From a checkpoint of a small transformer trained on Wikipedia.
Architecture: RMSNorm before each block, no biases in attention or MLP, some layers without attention, local attention windows, normalized values, learned residual scales.
Each number is 200 + 20 x the weight over its row's rms, rounded and kept within 0 to 999. Layers, rows and columns count from 0. The size before them is the row's rms in percent of the matrix's.

# o: layer 2 attention output (transposed), 704x704, rms 0.215, rows 181-191, columns 528-615
# v: layer 2 attention value, 704x704, rms 0.197, rows 182-191, columns 528-615
# q: layer 2 attention query, 704x704, rms 0.184, rows 192-220, columns 528-615
# k: layer 2 attention key, 704x704, rms 0.188, rows 192-219, columns 528-615
o181,096,213,214,203,174,212,149,176,207,208,191,200,194,210,164,203,194,213,216,202,194,192,217,221,209,198,224,185,213,214,238,185,186,220,193,179,214,178,196,161,204,200,221,144,194,176,194,185,189,189,217,206,176,213,193,182,186,232,222,188,195,208,207,195,221,193,215,193,208,213,214,191,215,204,211,203,168,228,179,177,193,194,188,211,207,196,237,176,215
v182,101,184,213,209,193,224,204,202,211,135,232,224,198,209,196,227,238,193,203,200,201,188,182,152,219,202,212,193,220,207,208,182,212,204,218,190,232,151,196,211,186,199,202,180,216,227,202,192,221,205,210,212,197,171,219,175,164,197,189,168,159,202,193,238,212,207,233,214,175,215,221,198,150,213,221,183,202,175,187,193,190,209,214,206,211,167,205,221,197
o182,099,217,174,176,189,160,224,199,203,177,218,183,185,190,201,219,187,205,153,205,205,209,199,202,200,169,202,179,212,199,177,191,213,158,190,183,199,218,201,180,202,215,193,159,188,208,198,210,210,183,200,197,175,189,191,196,198,231,168,181,205,213,224,209,221,175,208,195,218,196,221,212,201,215,204,223,211,206,222,202,202,209,204,206,212,205,204,185,172
v183,096,175,193,196,205,188,170,215,199,196,215,226,180,182,195,196,220,189,187,206,175,210,171,229,159,184,211,201,239,213,236,186,202,187,214,203,204,203,213,233,184,234,219,225,200,200,222,224,211,205,202,224,197,191,202,194,180,186,217,234,184,186,194,197,198,162,219,190,179,195,175,218,186,187,163,207,200,197,185,182,233,199,250,194,209,198,231,199,227
o183,096,228,186,168,142,209,181,183,210,183,215,200,189,172,193,207,205,224,177,206,182,198,181,188,201,210,207,213,208,202,203,190,166,189,194,149,202,190,186,166,202,208,223,150,180,170,212,189,207,205,201,181,197,234,249,178,195,188,193,224,188,198,190,178,207,179,194,190,230,198,191,183,194,206,216,193,187,205,189,224,165,183,191,206,197,198,208,195,176
v184,101,206,230,197,197,170,165,184,177,210,187,186,205,204,194,192,186,203,222,154,187,185,204,207,220,250,195,215,232,190,241,215,193,171,219,192,230,172,188,207,178,180,169,197,202,199,204,201,218,202,177,212,171,184,198,215,200,155,251,188,203,221,252,217,198,202,156,172,209,235,226,195,197,203,212,193,175,179,190,252,185,246,203,190,189,235,193,222,183
o184,105,197,181,207,184,203,212,217,210,175,186,197,186,218,231,179,195,182,224,225,211,176,198,203,191,189,205,215,213,190,178,166,214,217,214,224,200,196,228,220,200,216,189,195,216,233,230,219,254,200,212,229,208,186,184,155,182,199,218,200,201,183,166,210,168,164,189,199,183,180,195,197,191,196,187,214,237,190,213,186,234,199,181,167,195,190,166,169,192
v185,095,215,196,209,224,174,171,223,211,176,188,184,214,195,177,192,226,189,213,189,193,214,183,162,181,215,201,200,191,220,210,192,176,195,219,193,223,224,205,200,204,223,183,180,211,206,214,190,162,210,211,195,192,191,197,195,179,199,172,172,195,174,190,220,189,188,223,196,194,193,193,201,208,177,214,201,182,228,195,156,214,202,223,209,193,211,206,190,194
o185,098,191,190,194,194,229,200,191,212,218,192,231,177,223,198,191,206,171,215,195,191,189,196,196,196,209,223,163,191,182,203,211,194,227,178,179,213,227,218,231,201,178,226,244,211,246,195,200,230,206,204,198,219,198,194,174,217,202,215,207,233,208,200,193,213,235,197,202,166,213,189,213,203,213,163,202,195,189,179,262,187,223,206,222,153,203,213,204,205
v186,098,176,215,205,139,166,226,207,253,215,226,207,190,232,203,221,210,207,169,206,194,233,178,185,212,176,162,210,216,195,173,253,241,243,217,213,183,201,186,232,192,218,191,184,212,192,199,242,172,198,216,192,239,191,210,202,212,177,184,219,181,214,185,205,203,196,199,196,186,176,184,185,228,240,197,186,211,181,209,198,188,213,194,180,226,206,209,188,206
o186,102,215,196,185,241,210,181,225,213,212,179,191,199,161,208,228,166,201,232,230,185,188,164,179,195,217,217,242,233,173,211,178,180,182,189,214,207,194,182,196,206,203,203,171,151,207,221,219,228,163,176,214,194,246,207,198,164,180,204,195,201,178,234,205,217,194,219,217,209,198,207,186,220,204,212,194,193,199,206,199,180,197,196,243,255,204,162,168,163
v187,097,221,176,182,220,186,204,175,173,180,207,191,211,217,185,211,247,186,212,196,196,199,201,165,214,224,206,211,202,178,229,223,196,175,166,212,206,197,213,236,220,199,198,181,183,207,188,210,167,209,216,206,193,172,234,181,190,217,240,207,202,223,153,234,162,200,191,192,225,227,198,179,168,187,205,224,211,203,208,231,203,200,203,206,176,213,218,203,223
o187,103,182,211,224,148,208,179,207,204,199,221,197,183,209,232,212,172,209,195,174,181,193,200,172,215,186,210,210,191,219,192,189,231,212,216,208,223,215,212,142,202,204,192,199,209,230,198,213,206,198,226,189,170,253,202,192,147,194,218,182,199,231,176,213,173,212,217,239,194,232,187,192,156,174,231,178,207,186,188,190,206,186,187,170,203,223,205,197,236
v188,094,170,185,200,192,228,248,236,165,183,185,235,159,183,236,206,213,206,180,170,188,194,216,166,161,163,193,210,213,177,169,178,180,198,222,213,186,163,189,190,225,230,181,188,192,226,204,200,180,210,154,186,203,207,229,207,171,187,219,184,212,207,192,201,184,201,215,177,193,174,218,222,205,213,199,198,215,205,201,203,216,219,184,178,181,208,212,224,203
o188,094,239,211,208,153,196,207,190,214,177,207,183,167,249,231,188,213,228,201,199,171,238,193,200,209,193,224,186,208,197,229,191,224,201,170,194,171,180,186,203,177,210,214,226,216,204,189,222,216,209,208,221,215,175,163,161,184,186,238,178,205,170,244,203,220,201,232,215,186,161,227,184,199,196,177,173,187,177,196,218,164,197,193,168,190,173,233,166,186
v189,102,170,230,213,218,193,245,237,188,216,246,187,184,209,211,216,218,236,239,179,166,196,186,185,200,214,147,200,192,172,172,181,196,196,188,212,219,214,178,219,229,198,215,206,196,209,170,207,186,194,228,197,192,183,201,205,211,178,210,202,241,197,206,208,204,194,230,226,209,213,216,173,205,200,178,233,176,194,221,214,220,195,184,174,243,193,185,201,177
o189,104,220,241,204,188,211,222,197,200,223,182,219,187,213,182,187,215,188,194,180,245,173,182,188,197,198,187,215,199,199,193,176,222,193,183,196,208,206,224,192,177,200,198,200,193,189,182,209,181,192,227,235,178,194,200,136,196,199,176,207,168,193,176,210,197,210,205,183,192,186,192,206,225,227,222,200,173,218,224,209,195,174,154,207,234,210,182,184,253
v190,094,210,209,189,189,202,165,189,165,178,194,187,198,157,155,203,172,176,173,180,199,200,197,190,209,192,184,198,216,171,244,180,162,206,216,250,205,189,197,204,197,197,215,181,194,198,196,191,195,206,211,226,168,215,159,208,214,198,218,169,179,226,197,191,180,175,195,225,179,174,229,228,170,178,177,193,184,174,219,201,178,221,213,246,214,184,186,226,186
o190,092,190,210,234,200,197,194,206,183,205,209,199,214,183,213,236,230,231,217,200,200,185,211,191,222,191,230,220,193,209,233,216,184,225,230,234,184,194,147,180,179,252,213,204,189,185,214,198,177,173,179,183,208,208,200,256,210,195,209,207,190,177,171,205,207,210,192,204,218,189,216,170,206,177,177,194,206,187,183,184,208,205,181,195,163,218,177,196,235
v191,098,197,223,206,213,197,198,219,199,168,225,208,203,181,206,202,187,212,191,179,178,196,168,178,184,189,173,215,214,186,201,196,223,187,197,185,201,234,194,210,215,202,195,220,197,186,192,218,197,190,182,220,227,213,221,195,229,207,283,168,182,210,155,189,188,207,182,209,217,200,227,227,198,205,199,191,147,195,180,187,155,193,240,193,207,196,202,210,213
o191,092,179,246,229,228,193,217,188,233,214,216,204,175,197,229,171,209,214,178,198,182,224,208,183,167,233,227,215,231,189,188,190,192,168,211,178,217,203,236,144,192,188,196,202,244,191,201,162,193,205,212,204,196,192,205,225,225,174,225,205,215,213,213,227,216,184,226,160,220,223,155,192,194,161,191,237,183,193,211,183,226,190,221,202,226,186,213,214,205
q192,088,225,212,163,234,216,201,199,203,217,217,196,169,230,213,210,215,219,177,171,215,208,176,222,215,174,200,228,210,201,185,177,164,189,166,204,214,210,215,146,199,201,183,214,197,188,220,195,188,215,183,237,196,155,210,212,215,198,207,159,191,194,181,210,178,189,214,231,202,228,213,167,213,194,212,205,203,177,191,198,194,170,203,206,232,176,158,162,207
k192,115,226,195,193,191,202,242,198,222,204,203,240,169,236,215,228,193,196,193,204,215,194,206,216,206,200,186,217,182,200,206,225,209,200,171,176,220,185,202,167,196,196,196,206,203,215,189,198,183,223,167,231,235,154,199,194,199,199,99,204,191,202,210,192,170,221,207,203,208,205,183,236,199,196,222,204,192,197,194,198,192,216,201,231,234,201,191,166,200
q193,103,205,191,190,167,168,176,215,193,226,201,206,210,192,205,221,214,228,199,190,185,190,182,203,185,188,228,207,218,220,189,186,198,200,208,221,223,223,200,225,184,201,190,203,192,158,218,195,196,188,200,198,184,191,210,215,173,195,200,212,219,164,201,191,198,224,208,194,216,184,211,196,230,191,172,198,172,184,204,223,195,202,185,205,219,204,213,260,207
k193,099,181,198,195,186,239,211,181,184,213,191,199,185,219,194,191,207,179,183,205,194,186,216,199,230,206,172,229,182,191,157,170,175,204,176,208,206,217,179,228,203,198,196,180,211,220,182,185,208,190,203,200,219,211,195,245,191,200,299,206,184,167,202,215,219,184,191,202,208,203,217,197,184,245,216,213,226,217,177,153,231,194,193,179,179,189,201,197,166
q194,083,202,192,155,199,197,203,197,201,210,141,169,168,201,187,225,217,236,204,203,204,226,201,190,228,200,216,214,218,212,193,197,187,177,209,176,180,190,229,195,202,172,200,211,221,183,225,198,178,213,207,197,200,183,214,201,197,185,204,161,208,202,156,185,208,197,212,212,175,222,205,203,219,197,189,167,170,213,196,207,195,176,195,202,216,179,214,210,231
k194,081,212,179,211,171,232,197,190,214,184,223,219,204,194,204,185,210,198,222,199,168,182,216,202,210,218,200,216,183,195,212,167,234,196,226,191,171,203,210,179,191,209,195,208,226,199,221,238,203,192,179,198,217,191,220,157,234,212,146,218,178,200,212,221,157,207,180,189,196,201,209,218,205,175,221,180,192,187,168,198,238,203,189,188,184,219,185,194,201
q195,090,187,223,230,195,159,197,198,185,202,194,213,217,188,184,209,215,213,215,202,180,195,193,212,208,204,251,198,188,209,206,219,192,224,217,179,238,215,199,231,182,206,200,206,189,175,244,190,191,203,209,214,190,205,161,196,157,190,162,253,192,179,214,183,206,212,203,184,223,207,189,183,205,190,174,206,181,158,192,213,181,213,172,189,218,190,210,206,227
k195,094,161,177,199,214,171,181,185,206,185,195,178,209,181,197,174,208,214,222,192,202,184,200,205,184,216,214,199,221,208,202,182,193,205,220,241,218,212,214,206,163,184,221,211,223,217,177,190,217,209,204,211,183,234,184,210,185,193,279,197,168,188,190,214,223,174,224,226,206,178,226,209,212,219,206,192,184,224,151,186,216,188,176,203,175,186,192,216,189
q196,108,221,183,175,209,218,226,216,174,172,176,216,199,206,229,204,188,187,223,196,217,183,212,175,227,201,191,181,201,225,214,194,212,216,227,214,193,246,240,206,228,228,164,186,151,175,199,161,219,189,194,211,204,199,182,196,208,216,192,181,191,165,188,196,204,219,217,182,244,198,186,221,146,216,192,203,203,196,199,158,164,179,180,163,221,213,237,225,220
k196,113,239,238,219,206,210,199,191,219,184,206,193,207,195,199,242,205,198,193,200,215,186,193,215,199,220,215,187,190,226,192,263,205,185,160,202,198,208,204,172,195,197,210,200,181,211,180,245,192,189,212,188,205,194,178,173,206,208,192,162,232,192,250,196,188,205,182,200,199,228,222,198,217,208,206,203,212,213,235,196,166,198,226,218,183,194,207,186,207
q197,105,206,160,217,224,181,154,205,203,201,189,226,217,179,197,192,184,217,194,177,222,229,214,177,194,214,164,209,172,166,244,158,179,219,215,223,164,160,245,214,178,198,174,198,200,193,207,164,193,216,211,193,210,218,223,178,181,188,192,210,184,193,197,187,194,195,220,163,200,205,200,192,181,194,174,212,198,169,212,196,210,181,202,226,207,169,226,203,180
k197,101,195,207,206,173,177,192,202,203,182,195,220,190,195,214,234,188,188,179,229,209,219,203,209,221,161,182,208,160,190,171,189,216,204,229,201,214,210,222,205,164,154,216,204,185,170,219,194,225,156,209,214,182,179,184,201,212,216,238,209,205,221,194,225,220,216,205,192,173,221,230,188,220,208,218,207,227,210,189,213,205,194,180,176,192,171,215,244,190
q198,092,215,187,161,192,248,212,176,206,204,224,186,198,189,197,153,190,224,210,183,242,210,221,194,188,195,146,200,180,178,173,200,169,223,202,193,195,185,190,200,207,200,225,198,171,205,157,194,206,205,207,208,183,173,213,190,256,212,216,192,192,189,190,213,194,159,197,231,181,206,214,194,188,217,208,191,201,226,201,197,210,214,219,191,184,194,202,208,177
k198,094,225,223,185,205,228,216,196,192,214,173,228,200,275,244,236,206,173,190,212,181,200,193,211,185,225,257,193,211,200,187,234,185,222,207,247,171,187,178,193,217,236,156,208,219,214,189,182,147,187,203,212,188,223,189,211,206,192,158,234,206,215,164,166,228,218,250,189,206,185,191,191,204,185,198,231,209,186,161,184,216,236,199,162,196,188,157,227,207
q199,090,234,203,210,224,210,199,200,198,208,177,232,168,175,173,174,171,198,199,212,202,178,209,194,193,193,198,198,201,212,189,184,175,204,196,176,206,185,192,214,185,207,184,223,198,211,184,203,177,199,223,218,229,168,218,209,193,203,202,165,176,239,204,224,224,179,264,212,230,186,209,189,185,199,207,190,204,194,205,163,184,200,195,212,179,215,201,190,205
k199,095,213,204,210,201,194,174,211,219,145,215,169,227,216,152,196,202,229,205,248,167,205,159,193,211,210,161,197,173,204,217,182,213,190,233,218,213,186,188,174,183,213,194,212,212,212,216,210,213,219,184,187,194,162,219,173,185,221,158,187,219,173,177,182,183,204,226,184,141,194,213,235,189,216,230,185,218,242,184,217,175,187,200,180,185,198,158,211,191
q200,081,248,168,176,232,169,178,195,215,206,159,190,182,188,203,181,217,198,217,242,242,209,185,227,247,202,256,199,199,161,194,209,188,203,242,180,186,149,207,201,201,199,207,193,200,196,195,203,210,200,201,218,195,214,166,211,195,210,204,227,200,205,205,197,179,197,213,193,204,212,194,250,201,195,190,223,164,202,207,211,193,192,197,181,227,210,177,219,205
k200,092,182,194,234,206,210,178,218,191,179,200,200,213,222,185,222,176,218,221,207,158,168,160,206,181,188,196,204,205,206,202,214,225,229,207,231,182,188,211,161,165,177,235,207,235,227,178,166,205,206,203,214,194,187,190,169,202,188,264,178,198,201,194,187,223,202,163,190,199,175,220,206,215,243,220,203,201,209,213,205,215,178,185,216,220,240,189,169,181
q201,086,190,194,227,209,195,162,217,189,175,202,174,210,175,195,199,235,207,207,203,190,163,202,154,217,219,188,238,191,208,177,184,201,190,197,188,222,213,175,219,200,163,209,193,221,175,229,202,200,231,237,199,212,226,182,204,211,177,203,230,204,193,205,206,178,185,199,232,196,187,203,188,217,186,221,250,201,192,188,229,201,247,219,202,226,255,200,186,168
k201,089,212,207,194,187,177,224,206,190,218,236,224,202,210,240,191,208,202,166,178,248,192,213,184,200,194,208,187,216,195,219,212,203,176,173,198,185,203,225,206,205,181,203,191,223,179,214,187,197,127,161,227,213,238,210,217,222,181,237,157,193,183,181,188,232,181,205,204,210,203,205,226,229,195,198,202,221,231,260,204,170,177,196,221,204,198,183,200,197
q202,100,154,232,219,161,191,191,203,211,202,185,187,199,212,206,194,183,194,196,202,192,198,188,212,172,178,175,193,200,168,182,201,217,194,167,180,235,221,210,185,206,216,227,214,203,193,229,183,176,199,188,172,207,252,189,200,221,182,213,196,224,215,243,214,200,204,174,230,172,209,213,171,180,194,201,186,174,205,222,186,219,206,195,220,191,201,160,152,212
k202,104,178,165,220,191,206,173,202,182,203,207,196,186,184,197,167,213,194,234,201,207,174,178,218,217,236,188,203,185,221,230,187,192,245,186,192,201,210,186,217,201,179,201,162,204,238,177,196,198,219,232,178,184,195,189,251,136,184,270,181,200,187,168,178,190,198,193,177,211,199,150,200,183,197,195,220,223,201,198,196,197,194,222,222,155,185,231,244,191
q203,097,183,216,204,171,204,185,150,155,189,214,180,196,177,177,235,193,189,232,195,195,193,186,201,209,186,208,180,220,182,207,199,194,219,217,218,200,195,173,209,198,231,198,181,183,174,194,194,223,202,197,231,179,214,236,211,209,199,226,210,198,194,202,194,209,206,181,198,188,186,206,197,207,203,170,176,161,212,205,201,220,200,227,195,213,199,182,197,188
k203,099,214,210,202,219,193,208,182,211,214,182,230,207,186,218,198,200,179,175,194,206,177,199,178,184,180,182,198,207,205,230,230,178,194,197,140,205,193,181,206,232,200,197,202,230,187,182,163,161,207,182,194,222,211,209,195,224,192,234,192,181,238,256,182,159,177,234,232,200,187,226,200,214,207,232,226,245,216,200,219,182,203,223,204,190,169,185,198,210
q204,106,196,205,215,194,174,212,224,201,194,188,143,172,215,196,179,209,178,196,197,206,215,212,155,218,178,201,218,204,210,160,230,194,206,226,214,181,184,211,178,149,206,187,198,237,215,208,208,178,203,206,205,212,207,215,209,220,230,195,234,211,209,166,199,152,213,182,197,174,190,228,201,228,180,207,207,167,167,186,192,236,202,217,188,200,182,212,174,224
k204,104,166,198,205,192,212,195,193,184,252,178,211,207,231,189,202,169,220,221,175,204,210,229,212,193,206,219,189,161,199,238,185,227,221,193,201,207,211,232,180,209,191,194,201,235,216,196,177,187,201,163,222,175,228,169,198,178,167,212,203,222,169,187,180,217,201,232,204,227,199,204,221,155,191,196,185,162,203,205,176,187,191,203,162,221,183,179,198,196
q205,101,183,207,180,229,209,209,216,203,212,204,157,238,189,181,200,236,214,197,202,202,231,188,195,208,189,242,220,200,171,162,204,222,232,208,171,220,205,179,200,175,176,191,211,195,174,203,204,214,212,219,223,193,176,204,185,188,225,150,203,205,207,231,178,228,196,230,231,217,210,209,255,227,188,220,210,181,223,206,217,222,193,222,185,188,195,177,201,174
k205,100,165,204,211,232,220,194,197,168,190,183,203,205,171,183,176,195,185,210,202,190,176,199,175,181,208,180,192,208,215,177,230,210,180,201,224,165,192,173,197,240,221,214,203,224,209,229,164,202,221,212,197,205,246,192,203,180,194,236,211,191,210,181,207,193,188,183,174,209,228,209,197,229,210,170,230,192,193,199,206,200,203,165,194,231,180,174,187,221
q206,103,185,209,206,198,203,192,196,194,223,237,196,188,179,185,203,231,203,207,182,201,182,210,169,195,209,200,180,229,224,179,210,184,200,173,221,202,216,207,217,213,247,217,195,201,172,203,218,233,207,161,213,192,203,203,178,206,208,154,192,232,170,211,216,207,184,217,230,215,191,189,243,247,180,182,200,194,193,185,220,207,184,236,207,224,196,244,188,182
k206,112,193,199,210,223,163,202,217,196,210,160,210,234,251,235,224,215,187,177,195,199,151,182,217,196,209,229,261,203,165,199,221,208,167,210,189,212,182,226,238,198,180,201,210,224,235,198,170,175,196,192,220,202,155,199,198,234,206,231,235,177,195,188,202,213,211,183,173,193,182,182,203,186,166,207,252,210,239,220,206,237,171,218,205,186,200,190,198,201
q207,100,224,220,197,218,160,185,209,173,196,198,196,163,197,209,224,258,154,214,220,197,193,224,160,217,224,213,186,200,257,227,222,190,222,198,201,197,189,184,212,195,152,186,190,199,196,201,194,197,226,214,160,217,216,193,223,183,188,149,257,203,206,201,178,181,213,209,206,230,184,187,164,233,193,219,179,212,155,180,196,197,226,209,150,212,194,214,240,195
k207,101,225,217,178,176,220,244,177,219,197,207,208,214,175,214,207,200,189,196,185,213,234,202,190,186,196,160,169,186,211,221,189,199,183,218,193,199,218,159,170,206,234,175,187,177,223,199,216,195,180,218,204,220,191,184,207,196,179,168,162,218,187,158,215,212,165,216,228,171,191,208,209,194,185,210,175,231,173,213,203,167,213,202,224,213,206,199,180,177
q208,101,210,194,168,213,216,186,217,199,223,202,184,216,212,200,181,230,218,206,163,206,227,205,139,186,195,201,186,184,177,217,186,204,196,214,188,192,195,175,177,186,202,201,188,202,197,179,235,178,218,181,211,194,190,191,207,183,185,127,223,191,193,249,183,239,239,209,169,188,185,194,226,198,202,202,211,221,185,207,196,209,193,178,174,189,206,202,186,226
k208,103,173,197,180,228,207,199,213,173,209,194,175,208,214,225,185,200,192,198,175,205,179,213,205,227,215,213,190,208,212,187,210,184,203,199,178,212,192,220,244,184,162,239,193,212,201,192,252,215,179,215,234,186,171,208,189,200,184,203,222,211,218,205,219,190,229,226,202,193,205,178,191,212,202,199,189,160,197,205,224,173,190,183,215,193,182,214,200,187
q209,095,195,225,214,173,229,210,245,223,194,210,208,211,225,203,216,185,205,205,185,174,210,186,210,191,204,165,202,175,220,169,203,203,202,217,210,190,192,218,195,185,220,224,168,244,189,189,237,206,193,189,206,220,162,207,190,228,183,233,186,203,190,175,189,186,199,215,187,178,224,224,186,154,226,178,196,187,202,182,197,202,163,182,163,175,201,215,183,198
k209,111,202,211,200,205,179,198,217,198,193,177,189,195,180,220,211,180,225,215,220,171,156,165,207,148,206,182,201,172,187,223,193,200,202,205,210,196,216,181,186,222,216,186,199,170,196,206,194,150,182,190,208,231,224,231,200,204,200,155,196,183,194,187,224,179,205,248,196,189,211,170,169,204,177,186,146,204,204,192,206,204,192,180,220,198,232,245,210,214
q210,116,225,184,210,227,202,191,194,211,186,172,220,247,215,199,192,218,187,199,188,197,213,218,212,233,171,170,220,191,208,190,173,194,210,193,196,190,200,230,191,193,190,219,187,211,180,212,217,242,234,177,183,232,162,214,239,196,186,216,166,208,176,165,204,180,181,222,217,197,208,195,178,247,184,202,200,220,193,218,210,223,213,191,223,176,182,189,202,187
k210,104,195,179,206,200,182,208,164,233,205,183,210,178,198,163,153,232,199,182,242,213,181,203,198,204,188,197,196,177,224,209,185,170,227,209,230,175,208,211,202,215,158,211,183,205,176,213,186,185,198,198,228,152,151,183,191,195,225,163,186,201,193,238,214,239,234,180,172,206,192,214,192,189,200,212,209,222,179,212,148,175,182,211,217,196,193,212,211,179
q211,109,221,236,204,211,199,183,179,226,174,187,184,203,209,227,219,202,220,214,168,179,185,228,210,184,217,174,209,209,214,198,165,190,199,184,216,203,225,208,251,230,180,168,194,195,213,193,218,197,209,227,198,203,193,237,161,195,201,223,184,176,182,200,193,200,200,233,216,211,178,164,222,179,200,212,218,221,191,205,199,175,209,164,219,210,209,218,185,226
k211,108,171,197,188,174,190,200,195,218,183,211,209,210,214,169,226,195,156,164,224,180,194,222,151,194,199,192,187,186,173,205,199,185,218,223,193,222,145,172,189,180,234,216,250,189,222,184,183,205,175,204,229,210,174,163,219,210,164,153,180,226,203,185,203,202,185,186,221,167,194,183,189,171,197,222,235,192,219,208,189,190,210,202,197,192,209,158,181,206
q212,110,195,170,176,174,192,201,192,206,177,210,188,224,210,179,197,210,168,152,204,197,220,234,223,159,200,182,213,225,202,214,189,216,213,201,185,203,208,200,214,202,176,192,194,202,208,205,211,238,201,180,187,198,219,200,203,236,226,227,204,167,179,183,190,190,208,228,225,168,204,181,235,189,225,187,201,203,174,178,198,210,230,192,192,177,185,232,209,191
k212,109,193,202,187,208,194,223,236,204,215,190,208,197,172,213,164,194,210,215,203,167,176,159,190,255,224,264,166,209,217,167,217,219,187,220,199,238,199,233,163,187,171,185,220,227,183,196,191,195,203,200,186,232,180,192,231,201,181,193,202,228,201,186,217,214,177,198,142,188,179,220,211,189,206,209,184,211,172,196,216,226,191,185,177,183,203,219,163,190
q213,109,221,212,181,181,197,248,162,217,204,187,193,203,209,183,165,194,210,190,168,190,182,198,193,208,169,167,209,197,215,206,217,227,192,195,205,196,190,205,166,212,176,212,202,196,182,243,186,216,211,189,235,212,215,204,194,229,189,189,193,182,201,227,195,237,191,220,186,203,170,203,223,173,208,195,197,210,227,171,190,213,188,235,166,176,210,219,201,193
k213,106,175,239,215,205,215,162,224,238,189,240,220,202,170,194,196,198,159,191,205,222,191,183,219,212,204,218,222,193,179,212,199,173,191,186,175,206,185,174,199,212,233,217,207,198,211,195,224,215,190,227,186,214,202,213,171,190,202,223,200,190,194,219,206,187,211,235,225,181,227,190,166,197,207,226,165,200,177,201,155,176,219,218,226,176,217,183,199,225
q214,114,223,215,191,201,179,183,197,164,165,228,203,219,232,211,227,204,211,158,175,186,180,219,214,220,188,176,223,188,205,251,210,200,176,190,194,179,236,173,222,204,220,182,211,180,201,199,194,189,174,206,210,253,176,248,185,204,265,152,172,209,234,201,221,219,184,215,218,191,191,224,225,205,220,187,193,226,185,206,223,201,177,228,198,197,188,200,210,174
k214,108,216,194,164,184,159,196,205,187,234,187,185,201,179,196,182,200,173,185,196,190,215,188,198,191,200,201,187,204,208,180,215,225,173,211,217,198,192,210,180,193,211,217,219,218,202,188,179,220,193,190,198,182,176,205,206,149,192,196,227,232,206,205,218,175,184,216,204,192,222,203,191,199,194,204,193,212,224,213,211,166,208,192,204,196,171,179,237,227
q215,108,204,213,185,188,171,206,217,219,187,229,183,189,202,181,205,189,208,201,200,176,220,190,210,172,212,189,188,140,183,212,189,238,222,212,236,205,242,251,206,200,198,213,216,232,222,214,257,188,209,182,235,190,226,216,219,231,190,197,160,179,181,167,193,172,211,129,226,218,182,189,196,200,191,194,181,222,215,186,190,199,219,219,177,193,226,211,195,217
k215,106,191,210,235,184,182,209,154,232,173,186,197,211,221,180,191,180,191,198,240,178,182,229,181,187,193,215,189,194,224,234,187,245,209,213,183,215,185,191,180,208,159,214,192,188,195,219,174,174,153,180,162,184,233,198,210,209,171,183,246,207,212,193,131,227,218,199,171,175,213,230,215,206,179,207,193,217,207,171,200,199,196,216,225,204,212,174,196,212
q216,112,201,209,180,164,202,186,219,176,206,224,212,165,185,172,217,186,182,226,205,210,209,169,226,217,212,192,216,168,216,216,177,210,178,216,176,191,215,241,169,184,226,193,215,198,219,205,194,205,219,201,204,220,189,204,180,211,193,190,213,213,208,217,176,207,179,176,189,176,179,237,227,159,165,215,169,185,194,207,200,193,199,163,165,193,181,209,214,193
k216,104,181,175,231,202,200,157,161,200,209,174,186,222,202,195,255,206,220,195,187,202,164,180,206,203,215,223,185,178,190,214,203,205,243,185,198,177,212,207,201,200,189,179,243,191,230,208,182,233,202,175,196,198,218,237,218,178,157,143,228,233,180,217,205,171,203,217,205,176,217,205,201,177,190,210,175,196,198,188,229,231,216,205,226,208,199,201,201,173
q217,109,212,173,230,194,185,207,191,200,240,192,190,172,178,203,232,194,198,225,227,215,172,223,187,185,205,202,219,183,230,211,228,213,215,216,172,191,226,187,147,215,187,227,199,216,201,183,192,189,210,218,187,203,189,208,165,175,202,211,221,158,228,211,228,208,193,201,207,190,179,202,185,204,181,214,239,217,200,151,213,210,200,209,205,209,152,192,239,181
k217,108,198,179,190,216,215,194,236,228,209,202,147,207,217,231,203,220,210,191,210,213,211,166,217,206,178,178,194,207,178,210,217,215,191,227,186,211,180,210,209,184,237,187,192,165,205,233,248,217,186,191,171,204,215,220,212,214,211,222,169,257,213,186,214,181,184,173,217,202,215,207,193,189,222,214,218,224,165,223,194,219,194,193,219,193,230,178,164,217
q218,107,206,214,227,202,193,190,207,210,216,221,227,193,186,164,180,209,191,198,184,214,176,203,199,212,166,230,193,219,180,203,189,190,200,184,220,220,224,207,245,191,198,225,185,183,243,219,198,226,174,211,216,199,177,166,192,231,228,187,206,215,183,170,169,193,224,188,205,170,248,182,217,166,232,171,245,165,205,177,205,225,190,195,203,229,195,205,204,236
k218,105,195,193,180,186,153,226,204,235,186,211,192,193,208,214,206,230,201,174,199,176,198,190,155,203,227,198,216,190,173,202,193,202,212,172,246,179,215,195,181,199,149,186,162,228,191,218,173,232,214,163,177,195,185,198,236,175,224,212,174,216,241,181,236,223,201,198,215,220,188,186,216,201,173,211,172,198,186,177,208,205,177,179,211,205,202,219,175,193
q219,110,205,218,237,204,204,207,178,176,199,169,162,195,200,236,190,199,227,216,209,210,198,205,174,215,206,198,213,205,234,233,181,193,189,128,177,208,211,162,204,218,218,177,190,183,199,198,213,194,200,219,237,197,249,177,174,204,156,176,234,206,197,159,180,222,192,209,180,183,204,189,189,173,205,207,190,205,191,175,177,162,189,195,212,202,190,187,198,192
k219,106,196,185,200,203,194,217,219,216,180,180,237,227,214,217,204,227,177,182,233,212,202,180,192,221,176,227,200,170,242,197,219,190,192,195,187,223,207,227,212,257,205,198,195,185,217,234,213,225,204,213,215,196,187,183,244,201,197,205,197,208,207,193,222,211,182,204,202,206,219,208,199,203,227,237,209,160,180,185,206,219,212,204,186,218,224,184,211,200
q220,109,192,204,210,218,221,217,203,199,181,184,166,238,204,204,230,181,224,180,182,198,225,176,191,226,194,189,149,220,174,157,187,216,234,190,204,180,156,188,249,187,216,218,186,226,177,223,190,178,206,195,192,177,216,183,169,154,183,224,251,224,164,184,195,219,231,152,186,212,201,193,210,211,211,181,192,214,179,216,159,203,204,206,222,212,192,194,230,175